Weights of a small transformer language model.
Size: width 320, vocabulary 12218, 22.5M parameters.
Architecture: RMSNorm before each block, rotary positions, no biases in attention or MLP, untied embeddings.
Training: a variant of Adam for these matrices, 6685 steps.
Each number is 50 + 10 x the weight over its row's rms, rounded and kept within 0 to 99. Layers, rows and columns count from 0. The size before them is the row's rms in percent of the matrix's.

# layer 8 attention output (transposed), 320x320, rms 0.0335, rows 163-169,194-201,226-233,258-264,290-296, columns 0-159
086:40 52 57 68 55 48 70 59 40 24 43 32 53 53 54 30 62 41 49 46 33 49 57 58 65 41 46 56 51 47 56 48 54 52 72 46 59 66 57 44 46 52 64 54 39 44 55 45 67 46 44 62 40 35 54 33 59 69 40 60 54 38 56 56 44 58 42 59 64 26 26 57 40 63 68 61 58 61 45 47 47 37 35 51 50 43 47 35 42 51 44 56 57 51 64 45 69 47 47 40 45 47 46 58 38 57 50 33 53 60 51 45 58 46 34 56 62 46 56 34 55 48 55 47 66 60 54 64 44 49 31 36 44 49 29 54 61 51 58 32 54 56 60 34 38 68 49 29 53 43 48 54 43 56 59 56 56 50 36 51
083:33 56 41 44 59 64 48 55 39 43 60 66 51 58 40 50 42 51 50 48 51 27 40 59 65 38 53 38 65 55 41 44 59 44 44 46 53 46 47 53 45 60 20 45 54 41 43 58 52 53 44 50 42 59 58 53 52 51 36 50 53 58 64 55 62 67 43 64 43 38 74 51 69 47 44 41 33 44 52 58 60 54 42 46 42 48 49 30 32 40 81 42 46 49 44 21 49 47 37 72 65 42 41 40 44 49 56 54 38 26 39 45 57 79 54 44 38 69 56 33 50 63 59 51 56 51 46 56 54 48 48 37 61 37 45 47 45 50 47 54 54 61 55 46 62 55 40 56 64 48 60 55 37 40 43 51 38 38 54 23
093:66 56 54 51 58 44 49 42 54 43 63 34 56 38 52 52 49 63 54 51 42 51 50 45 47 48 60 33 33 67 44 58 48 56 58 35 49 52 47 54 47 70 63 53 39 49 49 44 35 56 68 50 58 59 40 48 56 62 44 45 54 47 45 62 70 51 64 61 51 49 24 63 46 69 58 52 41 57 59 48 53 70 49 29 56 31 61 46 48 64 45 40 36 53 37 51 60 43 51 00 61 53 40 58 59 54 48 42 54 30 42 51 38 65 40 52 33 44 50 48 55 72 67 34 70 49 57 53 35 48 66 46 60 21 55 58 58 46 44 54 60 68 38 60 44 63 56 42 46 44 47 50 48 53 56 56 55 55 60 67
105:37 52 57 47 52 65 40 49 68 42 58 75 65 63 45 59 56 61 52 46 55 48 45 49 58 36 53 37 51 61 45 45 41 41 50 52 43 41 33 55 63 47 40 48 55 51 50 45 43 61 57 54 69 40 73 45 56 69 43 48 56 33 28 41 55 29 54 39 64 63 40 46 46 44 62 58 65 49 59 49 60 56 52 68 42 41 67 56 53 60 56 43 51 71 52 65 60 54 70 22 37 49 54 47 55 40 49 39 48 45 48 60 46 43 43 52 75 57 53 55 51 47 58 34 57 51 43 44 55 44 58 53 46 43 54 67 65 47 37 41 56 46 28 62 42 50 53 47 46 45 68 29 40 62 64 47 54 33 56 68
089:39 64 60 62 50 43 61 57 52 43 45 49 33 68 57 42 50 62 57 30 50 44 52 36 50 43 63 53 60 53 48 42 35 45 66 75 58 29 43 52 57 42 53 54 56 41 39 31 55 46 46 47 44 42 61 41 39 45 39 44 53 50 50 56 49 49 63 50 54 34 50 59 46 57 70 77 36 49 54 64 48 65 47 54 49 41 53 52 54 55 65 56 63 49 48 63 41 55 38 43 62 50 49 56 55 41 44 52 41 54 63 42 59 48 30 41 49 51 56 46 51 63 54 56 70 56 52 44 36 24 55 44 60 55 48 62 40 58 65 38 37 42 37 62 57 49 50 55 57 54 62 27 43 62 49 66 65 45 57 59
091:48 37 52 49 52 58 56 40 55 61 50 60 55 58 56 36 39 49 54 38 62 53 31 56 47 51 49 53 54 30 73 50 48 62 63 58 49 54 39 57 49 47 44 47 63 46 50 37 46 38 57 55 56 61 52 47 43 43 47 32 62 59 44 46 42 44 58 42 48 50 49 42 54 49 47 42 45 35 36 65 55 39 73 63 55 53 41 51 57 46 24 52 50 42 62 60 40 41 59 42 41 59 58 60 29 48 32 66 48 59 53 64 46 34 35 52 56 51 41 62 45 33 53 46 24 48 49 45 38 51 44 63 48 52 60 47 51 56 43 50 56 40 44 57 40 35 45 40 42 52 39 42 41 71 39 55 48 72 49 42
090:38 47 37 46 53 57 57 51 56 51 48 48 60 52 54 48 33 51 63 50 54 46 40 69 48 63 56 72 44 34 79 48 39 73 57 62 51 49 53 61 44 65 49 55 60 44 50 21 48 50 52 51 47 53 50 33 38 56 55 43 45 52 68 64 33 54 58 32 53 41 67 51 42 52 53 44 53 54 61 51 27 37 51 55 45 57 38 51 50 38 47 49 42 67 48 62 33 42 58 49 25 70 39 67 48 54 46 57 58 54 53 51 35 50 62 40 35 55 40 40 59 53 73 47 45 76 57 63 24 57 52 38 72 48 56 50 49 48 59 42 53 34 50 37 56 50 57 39 50 44 49 51 32 56 38 44 45 54 55 56
096:67 58 50 41 56 62 36 49 51 47 50 42 55 57 55 67 40 47 72 37 76 44 53 54 32 34 34 46 46 53 64 54 55 50 53 39 51 55 62 55 40 35 48 49 51 42 48 77 42 46 36 61 61 52 57 55 52 66 31 58 36 54 62 65 44 35 50 57 44 39 61 45 52 60 36 47 33 45 49 64 60 55 53 52 59 59 45 39 50 25 56 50 62 71 60 70 39 47 35 56 50 38 39 48 49 56 56 51 45 47 55 63 56 55 46 46 63 38 54 57 64 56 55 59 57 49 35 34 54 40 40 51 52 53 70 54 54 56 65 70 59 52 56 47 48 52 47 39 62 61 50 44 62 36 60 44 44 42 52 68
104:54 42 50 39 59 67 69 52 51 44 37 61 58 38 46 40 53 46 57 62 56 59 49 53 50 45 52 48 52 45 60 55 30 51 56 54 62 52 58 38 48 38 55 67 43 58 48 45 70 46 48 56 60 34 22 55 52 51 44 49 38 56 38 49 37 48 44 69 31 34 53 27 45 50 52 64 46 53 55 47 39 39 44 63 46 49 56 63 52 48 62 43 64 57 35 59 55 52 44 74 58 46 45 70 62 35 42 48 66 42 29 63 60 43 31 61 31 50 64 46 50 59 64 60 52 46 56 57 40 61 59 59 55 39 58 47 41 54 58 49 49 64 50 41 52 44 47 48 60 56 48 62 56 48 48 47 50 51 60 55
092:36 49 43 54 33 52 42 67 40 48 41 59 51 36 51 51 54 52 48 17 40 36 54 48 65 39 43 42 54 63 50 37 40 41 54 58 53 49 44 51 50 41 50 35 45 34 60 46 56 36 43 36 54 38 63 33 59 40 53 52 50 40 44 42 63 40 53 84 38 46 73 52 63 52 43 64 65 54 42 57 59 36 63 52 60 58 48 48 40 40 49 54 50 43 49 37 78 41 54 69 65 48 57 34 45 45 49 46 55 45 50 32 57 57 56 49 46 45 63 36 46 40 37 43 36 50 34 63 71 52 64 45 61 61 38 30 55 45 48 44 52 42 44 48 57 32 64 43 54 52 46 45 35 46 53 50 57 39 42 45
092:44 34 50 50 44 51 43 61 45 64 58 61 24 57 58 67 36 56 58 43 47 45 71 49 49 72 38 55 52 64 50 51 28 34 53 65 51 60 28 46 65 37 36 61 50 48 46 48 41 58 43 41 54 53 58 41 61 58 67 56 66 55 52 45 65 39 52 54 69 42 38 54 38 47 44 42 56 52 38 36 42 60 61 57 61 34 42 38 55 56 56 63 44 37 64 36 56 37 61 30 58 53 46 49 41 41 53 53 55 37 33 60 48 44 47 61 51 35 66 50 53 58 55 60 52 33 32 46 40 61 54 54 38 48 42 60 29 46 42 52 35 51 39 42 52 43 46 58 50 45 58 43 54 59 40 74 31 45 64 80
089:54 61 51 45 81 48 58 59 55 36 56 67 46 52 72 31 39 33 47 48 53 56 53 55 44 51 50 47 41 39 45 52 50 54 62 51 33 60 44 42 61 60 52 50 51 58 37 64 53 27 65 56 62 37 52 61 43 35 36 48 71 38 62 43 59 59 45 49 67 56 56 45 40 65 58 54 66 52 59 53 36 57 61 56 49 50 57 47 48 64 60 56 68 62 43 68 63 56 43 50 56 68 47 56 34 44 59 38 44 57 55 60 53 58 45 45 60 37 74 56 47 61 39 50 43 67 60 62 48 45 57 36 64 33 60 55 43 47 45 47 56 79 61 68 52 52 42 56 49 31 49 59 57 59 34 61 45 50 48 70
096:55 65 30 49 81 34 49 59 47 45 40 49 43 45 34 46 60 52 47 55 38 36 61 56 52 49 46 47 57 57 71 47 45 36 45 52 52 59 64 58 34 49 63 49 39 52 51 50 50 44 50 54 48 37 37 44 35 47 65 56 40 55 45 56 41 42 66 59 44 40 70 39 42 44 50 61 46 61 60 40 57 46 45 47 42 44 39 50 50 40 47 44 46 52 56 43 48 59 50 62 61 37 39 63 44 33 46 53 51 41 40 51 64 57 36 67 35 43 57 47 42 44 34 42 51 43 65 66 54 62 35 50 54 61 52 40 51 56 57 41 63 58 43 38 45 41 64 45 57 54 38 44 38 44 63 59 63 61 62 54
095:49 65 39 45 61 42 30 64 52 65 58 44 64 54 43 62 50 36 43 65 45 41 49 49 37 59 54 63 53 46 57 43 49 66 33 48 40 41 39 64 58 65 60 51 53 53 42 29 32 55 44 57 64 71 45 44 45 33 51 34 39 41 39 41 60 53 69 29 47 60 30 35 59 49 61 30 34 76 57 57 44 45 54 49 56 37 36 51 53 63 46 41 63 19 60 44 44 61 38 28 49 39 51 31 53 39 63 58 45 40 58 51 53 63 48 56 62 38 39 50 32 44 46 50 42 56 48 63 46 60 45 45 45 50 44 43 57 59 29 54 65 43 65 46 26 50 51 35 41 37 49 48 35 51 56 47 44 48 57 68
096:55 31 24 66 49 53 39 54 36 44 37 53 42 45 30 49 54 55 34 55 33 52 43 58 55 62 59 55 68 55 47 38 59 48 60 48 58 54 45 46 37 55 46 53 58 61 66 42 45 40 53 62 62 60 46 27 51 44 51 57 28 45 22 50 45 56 44 47 68 53 52 48 49 40 27 73 26 55 47 49 21 61 43 36 67 43 49 43 52 73 58 64 45 40 55 68 43 64 31 48 58 57 52 25 39 62 54 64 52 63 52 37 63 41 49 56 50 53 35 64 29 26 46 57 60 47 45 49 59 58 50 49 53 44 49 46 49 60 42 51 58 31 45 45 40 46 43 46 54 45 54 42 57 58 46 38 51 42 58 49
097:41 47 40 50 34 52 64 58 41 51 30 54 48 59 52 41 37 49 46 47 48 55 72 38 44 75 46 50 42 51 44 68 39 51 58 39 47 49 30 33 45 31 52 58 41 56 58 35 47 49 47 49 41 51 53 61 48 42 47 36 46 44 57 52 25 52 60 35 60 57 41 58 41 58 37 67 48 59 53 49 24 53 50 51 46 45 49 56 45 71 38 43 37 43 50 55 37 47 52 61 41 64 51 38 48 30 38 57 56 29 45 43 54 46 58 56 51 42 54 43 31 45 50 45 21 60 37 60 35 52 46 32 40 67 68 35 53 52 58 48 47 43 64 69 46 43 47 63 46 44 45 59 61 40 53 57 64 52 32 31
088:51 53 49 30 29 56 31 64 45 68 46 62 55 63 56 43 62 34 41 63 55 39 58 57 51 45 37 57 35 60 34 62 52 41 50 53 58 47 49 52 49 56 51 48 46 54 59 51 65 51 32 51 47 48 49 52 48 34 41 56 57 62 63 59 48 54 66 45 56 66 55 56 46 54 52 74 64 56 44 51 50 58 45 40 54 55 50 57 48 41 49 39 35 47 57 41 50 52 49 54 43 49 60 51 52 68 42 51 51 70 56 50 38 43 44 40 48 41 48 51 49 58 44 54 33 38 39 69 32 44 51 58 50 46 48 54 41 61 60 59 55 41 46 48 66 46 40 42 65 55 37 50 55 68 48 43 56 33 40 60
081:46 65 42 38 40 55 52 54 40 51 58 46 52 51 45 55 49 56 33 40 56 45 51 56 45 55 53 41 55 41 39 26 57 39 65 63 53 68 44 38 48 47 46 47 55 60 54 75 37 42 49 69 64 52 54 52 53 33 53 60 40 63 49 61 67 44 38 44 61 37 88 50 39 56 50 36 58 40 39 49 47 70 33 44 52 46 56 41 45 50 60 34 51 29 60 59 50 58 33 52 62 53 52 69 30 41 65 50 63 57 66 45 46 60 49 43 39 52 46 45 51 69 34 58 44 54 54 56 59 50 44 41 42 40 46 47 60 46 50 37 51 44 36 60 51 59 44 61 65 30 42 53 61 50 53 44 41 43 31 40
082:60 63 35 50 49 51 59 51 58 46 42 47 43 42 36 39 51 46 46 48 43 51 47 39 52 64 25 49 40 41 65 57 49 44 51 50 49 66 59 54 46 43 52 47 52 51 51 54 43 52 54 48 41 58 29 62 43 41 53 43 39 35 47 49 32 34 40 39 37 76 65 52 56 48 47 29 36 55 38 56 40 46 67 49 39 54 41 49 56 54 44 48 34 59 49 38 47 42 41 47 48 58 43 38 52 62 60 41 61 40 37 63 54 53 53 44 48 47 42 50 43 39 54 57 43 41 53 39 55 62 44 62 37 57 60 60 44 40 49 54 72 41 46 61 33 61 65 51 41 43 72 42 65 38 53 51 51 65 30 17
085:60 58 30 23 43 64 52 55 36 49 66 42 50 61 40 53 50 48 53 52 55 56 49 36 73 51 53 59 58 58 65 47 56 61 30 52 46 47 68 67 53 56 38 54 48 74 56 55 38 65 60 53 42 51 48 50 46 39 60 47 32 57 39 53 40 51 48 61 47 63 71 50 58 48 55 31 44 34 45 47 61 38 49 41 60 30 52 47 53 45 36 44 34 40 50 29 63 48 44 73 72 45 45 42 55 74 63 53 62 47 38 41 55 51 45 60 32 53 13 40 70 39 56 56 38 49 50 67 60 51 46 36 42 63 42 55 46 48 52 52 45 35 53 53 57 39 43 52 38 53 36 56 53 43 63 50 46 61 33 60
090:30 53 31 36 43 60 33 51 60 61 69 49 52 42 51 60 50 41 44 34 47 55 44 46 40 45 40 61 33 47 49 50 68 57 25 47 40 41 64 49 39 50 39 38 36 51 64 61 46 47 38 44 40 60 36 47 51 39 28 61 30 54 63 45 50 64 55 39 51 40 44 67 35 28 59 48 55 60 50 62 58 63 46 42 48 65 71 57 45 50 46 47 47 51 36 34 50 54 39 43 46 57 54 45 65 55 48 48 54 74 56 40 37 45 46 50 48 57 41 61 67 65 62 50 45 50 42 74 48 45 36 40 46 69 54 64 40 46 62 49 49 50 60 47 57 52 46 76 48 48 20 45 48 54 57 45 52 53 51 25
089:73 41 47 51 45 59 56 65 59 55 43 45 43 48 44 59 54 41 55 39 40 56 71 53 47 31 63 44 37 47 35 61 43 30 30 33 52 52 48 48 59 49 44 50 43 51 42 43 51 62 66 50 62 40 46 62 46 43 46 68 65 29 38 46 45 36 57 55 59 57 38 52 58 44 34 52 49 54 55 43 46 41 51 68 48 48 46 63 60 50 35 43 50 73 42 47 58 38 50 54 59 55 34 30 44 32 59 47 49 48 46 57 43 47 51 51 51 48 60 49 70 59 68 25 67 48 49 58 42 39 61 57 44 42 65 34 42 39 52 52 39 58 45 52 49 51 45 67 56 60 50 31 57 38 59 58 52 53 44 62
092:62 41 65 47 54 46 62 44 63 37 55 39 59 37 47 59 43 45 53 44 35 55 54 60 51 30 61 43 40 77 46 58 59 42 43 46 51 46 45 39 61 46 63 37 44 43 44 45 58 62 42 64 56 51 54 54 47 51 57 62 69 31 51 64 56 46 52 51 50 43 48 43 56 64 50 72 64 54 58 52 47 54 61 52 45 57 43 48 48 43 53 45 66 52 50 67 45 45 59 59 59 51 39 53 42 25 59 49 48 57 66 52 47 65 45 45 57 46 75 50 54 49 39 55 56 26 59 49 38 37 45 62 56 33 55 47 51 45 35 46 46 64 57 43 48 56 34 64 36 61 54 37 45 61 56 44 62 26 54 67
091:30 55 53 53 65 48 48 51 67 45 37 46 47 50 49 41 26 46 52 36 49 51 79 41 41 45 58 34 58 30 48 46 54 43 51 55 37 54 53 51 58 47 32 51 28 57 50 34 47 51 49 50 42 29 29 27 43 59 44 56 72 32 64 53 61 58 55 47 49 62 45 62 52 55 50 48 53 69 57 57 36 59 59 52 47 55 58 53 55 45 42 60 52 65 42 51 61 51 40 33 49 47 20 44 55 59 29 44 66 41 66 47 55 42 51 36 62 47 34 57 52 53 61 58 53 50 46 40 47 47 49 46 63 39 57 49 68 56 54 41 56 57 48 59 46 69 47 59 47 44 51 32 59 50 50 29 50 38 67 28
100:55 55 48 49 30 45 47 57 42 50 48 39 61 46 58 55 43 49 59 58 42 63 71 51 40 41 35 41 52 34 40 52 47 33 48 54 57 51 50 48 55 52 40 48 63 40 51 62 37 44 43 45 47 46 46 37 48 60 56 50 47 36 41 51 46 56 46 50 46 61 29 56 66 45 33 59 28 57 58 53 40 53 62 60 55 30 39 55 45 53 25 45 53 66 28 61 73 40 58 57 45 45 42 40 48 55 52 46 53 36 32 67 48 48 59 44 36 59 64 37 53 44 55 43 46 61 48 60 67 62 73 44 46 19 44 52 43 41 58 57 64 70 60 57 57 54 60 50 47 41 54 60 45 49 52 54 43 52 52 63
088:43 32 38 40 61 38 69 55 47 64 51 54 38 59 56 45 44 50 59 43 37 55 49 54 53 55 53 31 52 52 57 31 64 31 38 56 49 55 42 69 51 55 48 55 47 31 64 51 64 53 42 49 51 39 43 52 64 63 65 49 62 28 42 45 70 43 47 58 65 72 35 58 59 58 51 52 51 36 55 52 32 66 47 52 54 50 59 37 45 46 42 44 43 47 49 48 62 46 34 36 61 56 51 59 54 69 60 55 52 54 37 45 66 46 49 33 53 47 51 36 41 36 56 59 52 58 45 57 62 51 61 40 30 43 60 40 53 49 49 43 48 51 51 50 59 57 60 45 69 45 51 66 48 21 55 60 53 53 37 60
098:50 47 43 58 65 45 51 46 41 36 42 59 54 50 61 31 42 52 54 56 56 38 51 67 38 54 52 58 49 42 57 48 48 66 65 56 46 71 56 47 40 53 45 34 55 47 36 45 46 49 63 45 40 40 43 33 41 57 39 42 32 37 51 61 53 57 42 56 44 19 74 42 61 44 68 41 48 69 47 49 43 52 58 45 30 62 55 39 56 46 64 69 46 49 56 47 47 52 50 37 37 64 53 45 64 36 54 62 41 33 69 48 53 58 46 47 72 51 49 56 53 54 50 45 57 69 46 50 40 65 21 70 57 65 52 64 56 59 37 40 49 52 37 32 51 42 47 35 47 59 49 45 52 71 37 38 39 49 71 37
105:55 60 56 48 49 50 58 53 28 45 54 40 73 42 41 43 55 39 37 51 55 51 46 46 47 51 45 35 51 36 48 51 58 47 68 33 65 46 45 59 51 53 67 54 52 61 57 45 34 48 53 35 44 63 70 44 55 67 47 63 41 68 69 52 40 64 64 63 54 50 54 54 44 57 53 50 41 44 45 26 51 48 61 39 66 47 57 51 41 37 52 45 28 53 61 48 68 64 63 72 43 47 39 51 46 57 55 65 57 35 52 70 68 61 65 62 29 51 42 70 45 46 42 45 46 48 59 41 53 61 47 53 55 62 60 53 55 47 55 54 55 53 60 68 46 42 57 41 44 51 47 38 53 44 51 55 49 50 46 65
099:39 40 42 62 53 40 48 64 55 54 59 55 62 58 45 69 55 56 55 65 52 64 63 19 33 55 44 45 54 57 52 50 34 35 61 40 56 68 54 36 57 47 58 64 46 47 64 53 45 41 52 45 50 61 43 45 69 58 46 47 54 46 49 44 58 58 40 65 33 46 59 58 51 50 48 55 30 49 64 61 61 49 58 61 44 41 40 54 32 40 44 41 40 52 47 48 55 53 35 65 50 58 49 43 46 55 40 44 70 34 45 61 49 55 46 63 44 52 49 30 39 57 44 34 50 65 47 62 57 59 49 54 54 46 44 46 57 48 51 50 38 43 61 76 53 44 56 52 64 41 60 61 62 41 43 50 35 58 40 39
101:59 45 37 60 48 52 49 47 44 44 42 57 53 48 36 35 57 53 26 56 54 68 47 55 52 57 59 48 68 48 45 52 44 72 51 48 42 52 53 48 63 48 56 46 58 60 58 52 34 53 54 50 47 64 68 36 61 41 32 45 29 54 47 63 46 51 61 68 57 55 60 32 34 57 63 37 39 58 58 43 58 53 61 30 73 52 39 37 49 55 48 66 47 29 56 45 65 84 43 54 46 43 32 43 56 44 57 63 41 44 38 76 60 59 51 63 32 60 46 68 43 47 41 63 39 55 60 39 59 47 48 48 33 70 53 54 56 40 46 54 57 34 51 65 39 37 46 45 45 66 47 46 53 57 41 25 63 47 52 49
090:42 44 51 42 50 37 56 54 61 35 57 61 29 42 38 50 40 56 44 44 51 41 44 59 66 53 53 52 51 63 44 68 37 41 60 59 31 54 57 48 40 43 43 54 67 43 37 35 51 68 27 42 30 53 36 63 53 38 58 52 43 59 56 51 39 39 55 44 56 32 32 55 65 43 47 61 50 78 41 58 44 55 41 66 55 41 62 55 66 71 57 40 54 47 67 58 50 44 50 33 56 35 50 56 61 56 50 57 63 36 55 42 45 59 34 59 72 53 60 39 47 61 60 44 59 58 72 49 60 67 57 51 35 45 44 52 45 55 64 49 55 45 53 32 51 45 64 50 52 33 57 46 54 47 25 44 46 55 48 47
102:69 49 42 52 66 38 53 54 40 51 64 24 55 26 64 44 38 50 49 49 41 59 54 59 47 46 50 68 50 46 43 37 74 56 43 54 40 50 45 45 57 46 73 49 46 55 52 71 61 46 43 61 31 41 60 32 65 49 49 50 44 51 65 51 47 50 62 43 65 38 42 49 55 40 45 53 48 57 46 53 55 60 56 50 50 50 46 34 47 67 42 51 46 45 55 45 38 57 43 59 46 61 48 32 43 53 49 45 58 49 44 40 61 47 61 45 52 47 35 42 40 35 47 57 54 33 62 42 33 51 36 35 69 25 38 63 61 34 52 59 45 46 59 45 46 49 46 67 54 65 46 64 38 52 35 49 46 38 67 60
095:64 55 35 55 71 38 43 72 54 62 58 54 49 57 37 47 44 64 51 52 61 29 51 52 59 46 41 43 48 44 46 41 52 62 33 50 34 33 57 50 39 38 51 38 53 31 51 53 60 55 49 45 51 52 50 54 42 67 64 53 45 36 44 45 34 63 42 39 75 50 68 58 66 42 43 49 57 53 54 70 44 53 14 48 39 48 43 44 28 55 59 60 52 57 34 47 42 58 36 59 54 50 46 53 52 31 60 37 54 42 49 41 64 62 30 36 47 34 48 35 40 27 46 41 50 71 50 51 65 59 45 55 60 48 37 49 40 43 43 60 40 46 47 43 27 49 53 49 58 57 53 55 56 40 48 41 30 34 61 32
092:49 39 31 46 75 59 44 50 65 51 52 37 61 49 44 49 37 51 41 59 49 49 56 51 24 53 70 16 48 52 59 66 45 43 27 52 50 38 51 70 46 54 68 49 49 47 38 54 42 39 76 50 66 56 55 53 40 52 51 66 53 51 39 49 40 38 45 48 41 59 43 58 42 40 47 60 48 55 53 43 52 35 52 46 49 40 38 49 61 56 51 46 43 64 52 45 62 54 61 28 48 56 40 35 57 61 38 59 48 49 45 37 56 46 52 55 42 67 41 48 44 29 64 56 44 60 49 39 64 55 60 32 51 40 58 42 37 40 50 38 55 34 44 57 43 54 49 53 47 63 45 47 49 33 46 53 50 39 56 30
089:45 40 36 27 44 52 48 50 71 65 48 51 46 54 35 73 47 67 66 51 53 49 29 50 55 57 66 42 58 57 49 62 45 43 55 45 44 43 42 51 52 41 38 53 62 44 37 46 50 65 33 27 51 65 38 50 44 51 69 53 43 60 63 56 42 57 57 51 61 47 52 71 55 32 64 37 57 46 52 59 47 46 43 42 53 50 44 60 33 53 49 41 52 58 66 50 59 49 55 35 36 34 51 39 64 61 55 53 50 39 53 58 43 68 72 78 51 66 47 42 44 51 68 60 64 49 28 51 52 44 64 41 42 51 62 47 42 59 49 48 52 32 48 52 38 44 54 36 40 45 50 55 37 42 53 58 48 50 48 49
104:46 45 62 54 44 40 54 58 46 72 52 52 37 51 57 58 48 64 27 64 46 38 42 43 44 27 68 47 64 47 20 50 38 61 43 53 61 48 48 62 59 49 61 59 42 73 43 45 49 49 55 47 43 55 39 32 60 56 51 56 45 41 48 49 61 58 53 44 54 46 64 48 63 42 32 38 56 45 53 56 41 43 41 57 47 40 44 48 46 67 64 44 47 53 54 47 47 44 59 70 40 56 62 27 47 53 55 46 58 54 58 43 46 48 56 62 70 66 48 37 42 36 61 56 43 38 40 46 43 45 59 52 33 46 58 54 54 43 62 58 45 49 52 56 57 54 41 46 51 40 48 61 59 45 42 34 47 45 53 52
095:49 41 54 49 43 48 63 33 49 49 57 59 37 54 69 60 63 42 41 40 58 65 49 48 53 44 44 54 57 33 59 36 59 49 59 48 52 45 49 50 71 44 43 44 56 48 51 63 54 51 63 52 37 42 41 62 74 41 41 53 60 62 53 42 66 52 45 57 38 38 85 38 37 61 48 52 46 36 49 48 74 50 79 65 41 54 50 39 58 27 56 43 50 48 58 49 57 33 42 49 46 27 48 44 35 55 50 59 54 43 25 61 48 51 53 68 44 57 47 40 47 67 56 47 55 48 72 49 32 46 47 42 48 37 53 47 53 55 40 63 48 53 75 62 62 45 39 63 53 53 30 50 64 61 49 53 61 49 47 71
# layer 8 attention value, 64x320, rms 0.0371, rows 35-41, columns 0-159
092:36 56 62 62 59 41 44 43 52 51 31 59 54 29 57 43 55 57 53 49 67 60 36 40 58 52 73 59 40 42 46 55 45 60 65 42 39 31 48 63 58 49 21 57 54 54 47 48 40 40 51 48 55 53 50 52 42 57 57 54 55 68 48 56 62 50 36 47 60 59 52 45 64 35 62 46 70 50 70 67 59 55 56 37 38 50 50 48 56 34 66 44 34 39 56 47 49 51 71 41 53 51 48 54 75 37 63 66 37 28 50 39 49 66 53 48 54 58 62 49 54 63 58 58 50 50 54 42 48 59 62 57 47 66 41 46 67 56 37 53 44 54 57 63 36 34 64 61 54 57 66 25 41 44 60 53 64 73 45 48
086:50 52 84 52 58 39 53 55 49 37 41 43 47 46 46 51 58 31 47 61 40 62 61 46 48 34 64 54 51 35 53 67 34 53 62 43 49 60 37 51 37 57 51 62 56 71 39 46 57 43 63 62 29 51 50 44 36 59 55 46 52 61 50 61 58 49 58 39 50 33 51 47 41 54 47 51 66 56 61 45 39 38 38 45 59 73 52 65 53 53 54 43 46 63 67 33 55 39 60 56 43 40 42 50 55 65 50 53 37 63 45 48 31 33 51 50 65 50 41 61 63 51 52 67 48 44 65 77 55 36 42 54 56 59 51 51 33 50 41 54 67 49 58 52 63 45 46 46 32 39 63 36 42 60 60 34 56 37 54 55
091:53 56 38 56 46 53 56 64 50 57 63 65 42 42 44 67 63 42 46 55 69 32 63 50 61 45 50 48 45 55 68 59 70 46 38 47 39 49 53 48 62 46 45 66 55 56 53 49 45 64 44 41 41 77 40 50 57 53 51 59 41 57 61 36 59 50 47 59 45 48 46 25 47 41 49 45 66 38 43 45 56 35 43 42 38 56 50 60 40 51 37 61 52 65 36 44 55 58 65 47 56 51 56 50 36 51 48 40 53 71 59 34 45 41 58 51 48 62 60 42 47 53 67 65 42 45 64 44 55 48 70 57 56 62 39 51 61 60 54 56 44 46 39 55 60 64 55 58 51 28 57 50 45 41 65 49 36 57 54 46
090:65 36 50 56 67 50 42 41 45 53 55 30 43 40 40 51 49 59 36 58 33 48 52 88 43 59 43 57 29 45 67 55 52 58 64 53 28 50 55 46 39 47 68 44 49 50 58 38 43 47 42 45 30 56 42 59 52 44 55 44 43 48 48 46 31 64 66 41 43 49 57 38 47 68 31 44 47 53 59 58 54 43 62 58 55 44 33 52 42 54 42 53 55 49 39 60 47 42 55 55 38 52 61 49 36 48 38 63 58 37 40 32 43 47 42 45 44 53 60 61 45 58 53 71 51 61 50 58 41 58 47 71 57 55 34 37 43 60 52 56 63 55 55 35 44 47 46 65 54 61 35 63 62 49 39 47 54 49 51 54
093:61 50 68 43 57 54 26 38 55 34 56 37 39 36 50 48 44 37 54 42 69 56 40 52 68 57 53 53 41 28 58 50 48 48 63 42 62 57 32 48 40 54 54 50 59 48 41 50 35 43 49 54 47 38 84 48 48 51 53 65 56 57 62 73 55 40 31 55 34 43 49 44 48 57 53 56 47 41 36 30 24 45 53 58 63 44 56 37 52 43 50 54 38 34 47 48 65 54 56 51 66 42 68 67 45 45 50 62 45 51 41 70 43 50 54 48 42 36 37 55 55 48 59 53 34 52 66 41 46 77 50 51 35 56 44 44 44 56 41 39 52 62 49 49 46 47 63 44 53 64 46 50 45 54 69 61 43 46 55 66
092:54 63 52 44 53 41 56 38 40 47 41 37 56 56 48 58 49 54 59 39 44 56 56 57 48 51 42 64 47 53 49 42 57 58 48 51 47 51 55 57 41 58 70 34 39 51 59 52 47 55 46 26 48 45 55 59 43 68 43 52 24 58 61 68 51 61 60 41 61 48 54 59 45 38 41 60 57 52 58 43 24 49 45 42 37 56 45 48 50 58 64 54 49 58 46 35 46 34 49 48 70 44 49 65 47 63 48 55 44 47 44 33 52 60 69 57 35 46 30 42 63 29 47 68 47 51 54 32 55 71 69 57 55 49 33 56 52 44 50 51 61 63 39 42 57 62 60 50 44 42 48 57 59 56 43 63 23 21 57 52
088:41 40 56 59 52 35 52 42 43 58 40 39 44 52 66 58 56 47 40 56 47 47 58 48 32 49 61 46 55 54 39 38 52 43 57 54 40 62 48 62 54 69 56 45 36 64 23 70 49 47 58 41 55 45 47 49 74 48 50 32 52 60 56 41 59 38 59 51 36 39 60 72 48 45 43 40 48 49 43 48 53 66 47 50 55 74 42 29 46 54 58 46 54 44 56 44 57 65 49 51 56 54 51 47 54 42 46 56 35 41 53 46 43 62 42 55 49 51 38 43 59 47 74 60 41 61 42 40 50 46 70 55 59 32 40 50 44 43 40 44 22 63 30 47 43 50 71 35 34 52 46 48 57 46 56 56 47 45 34 53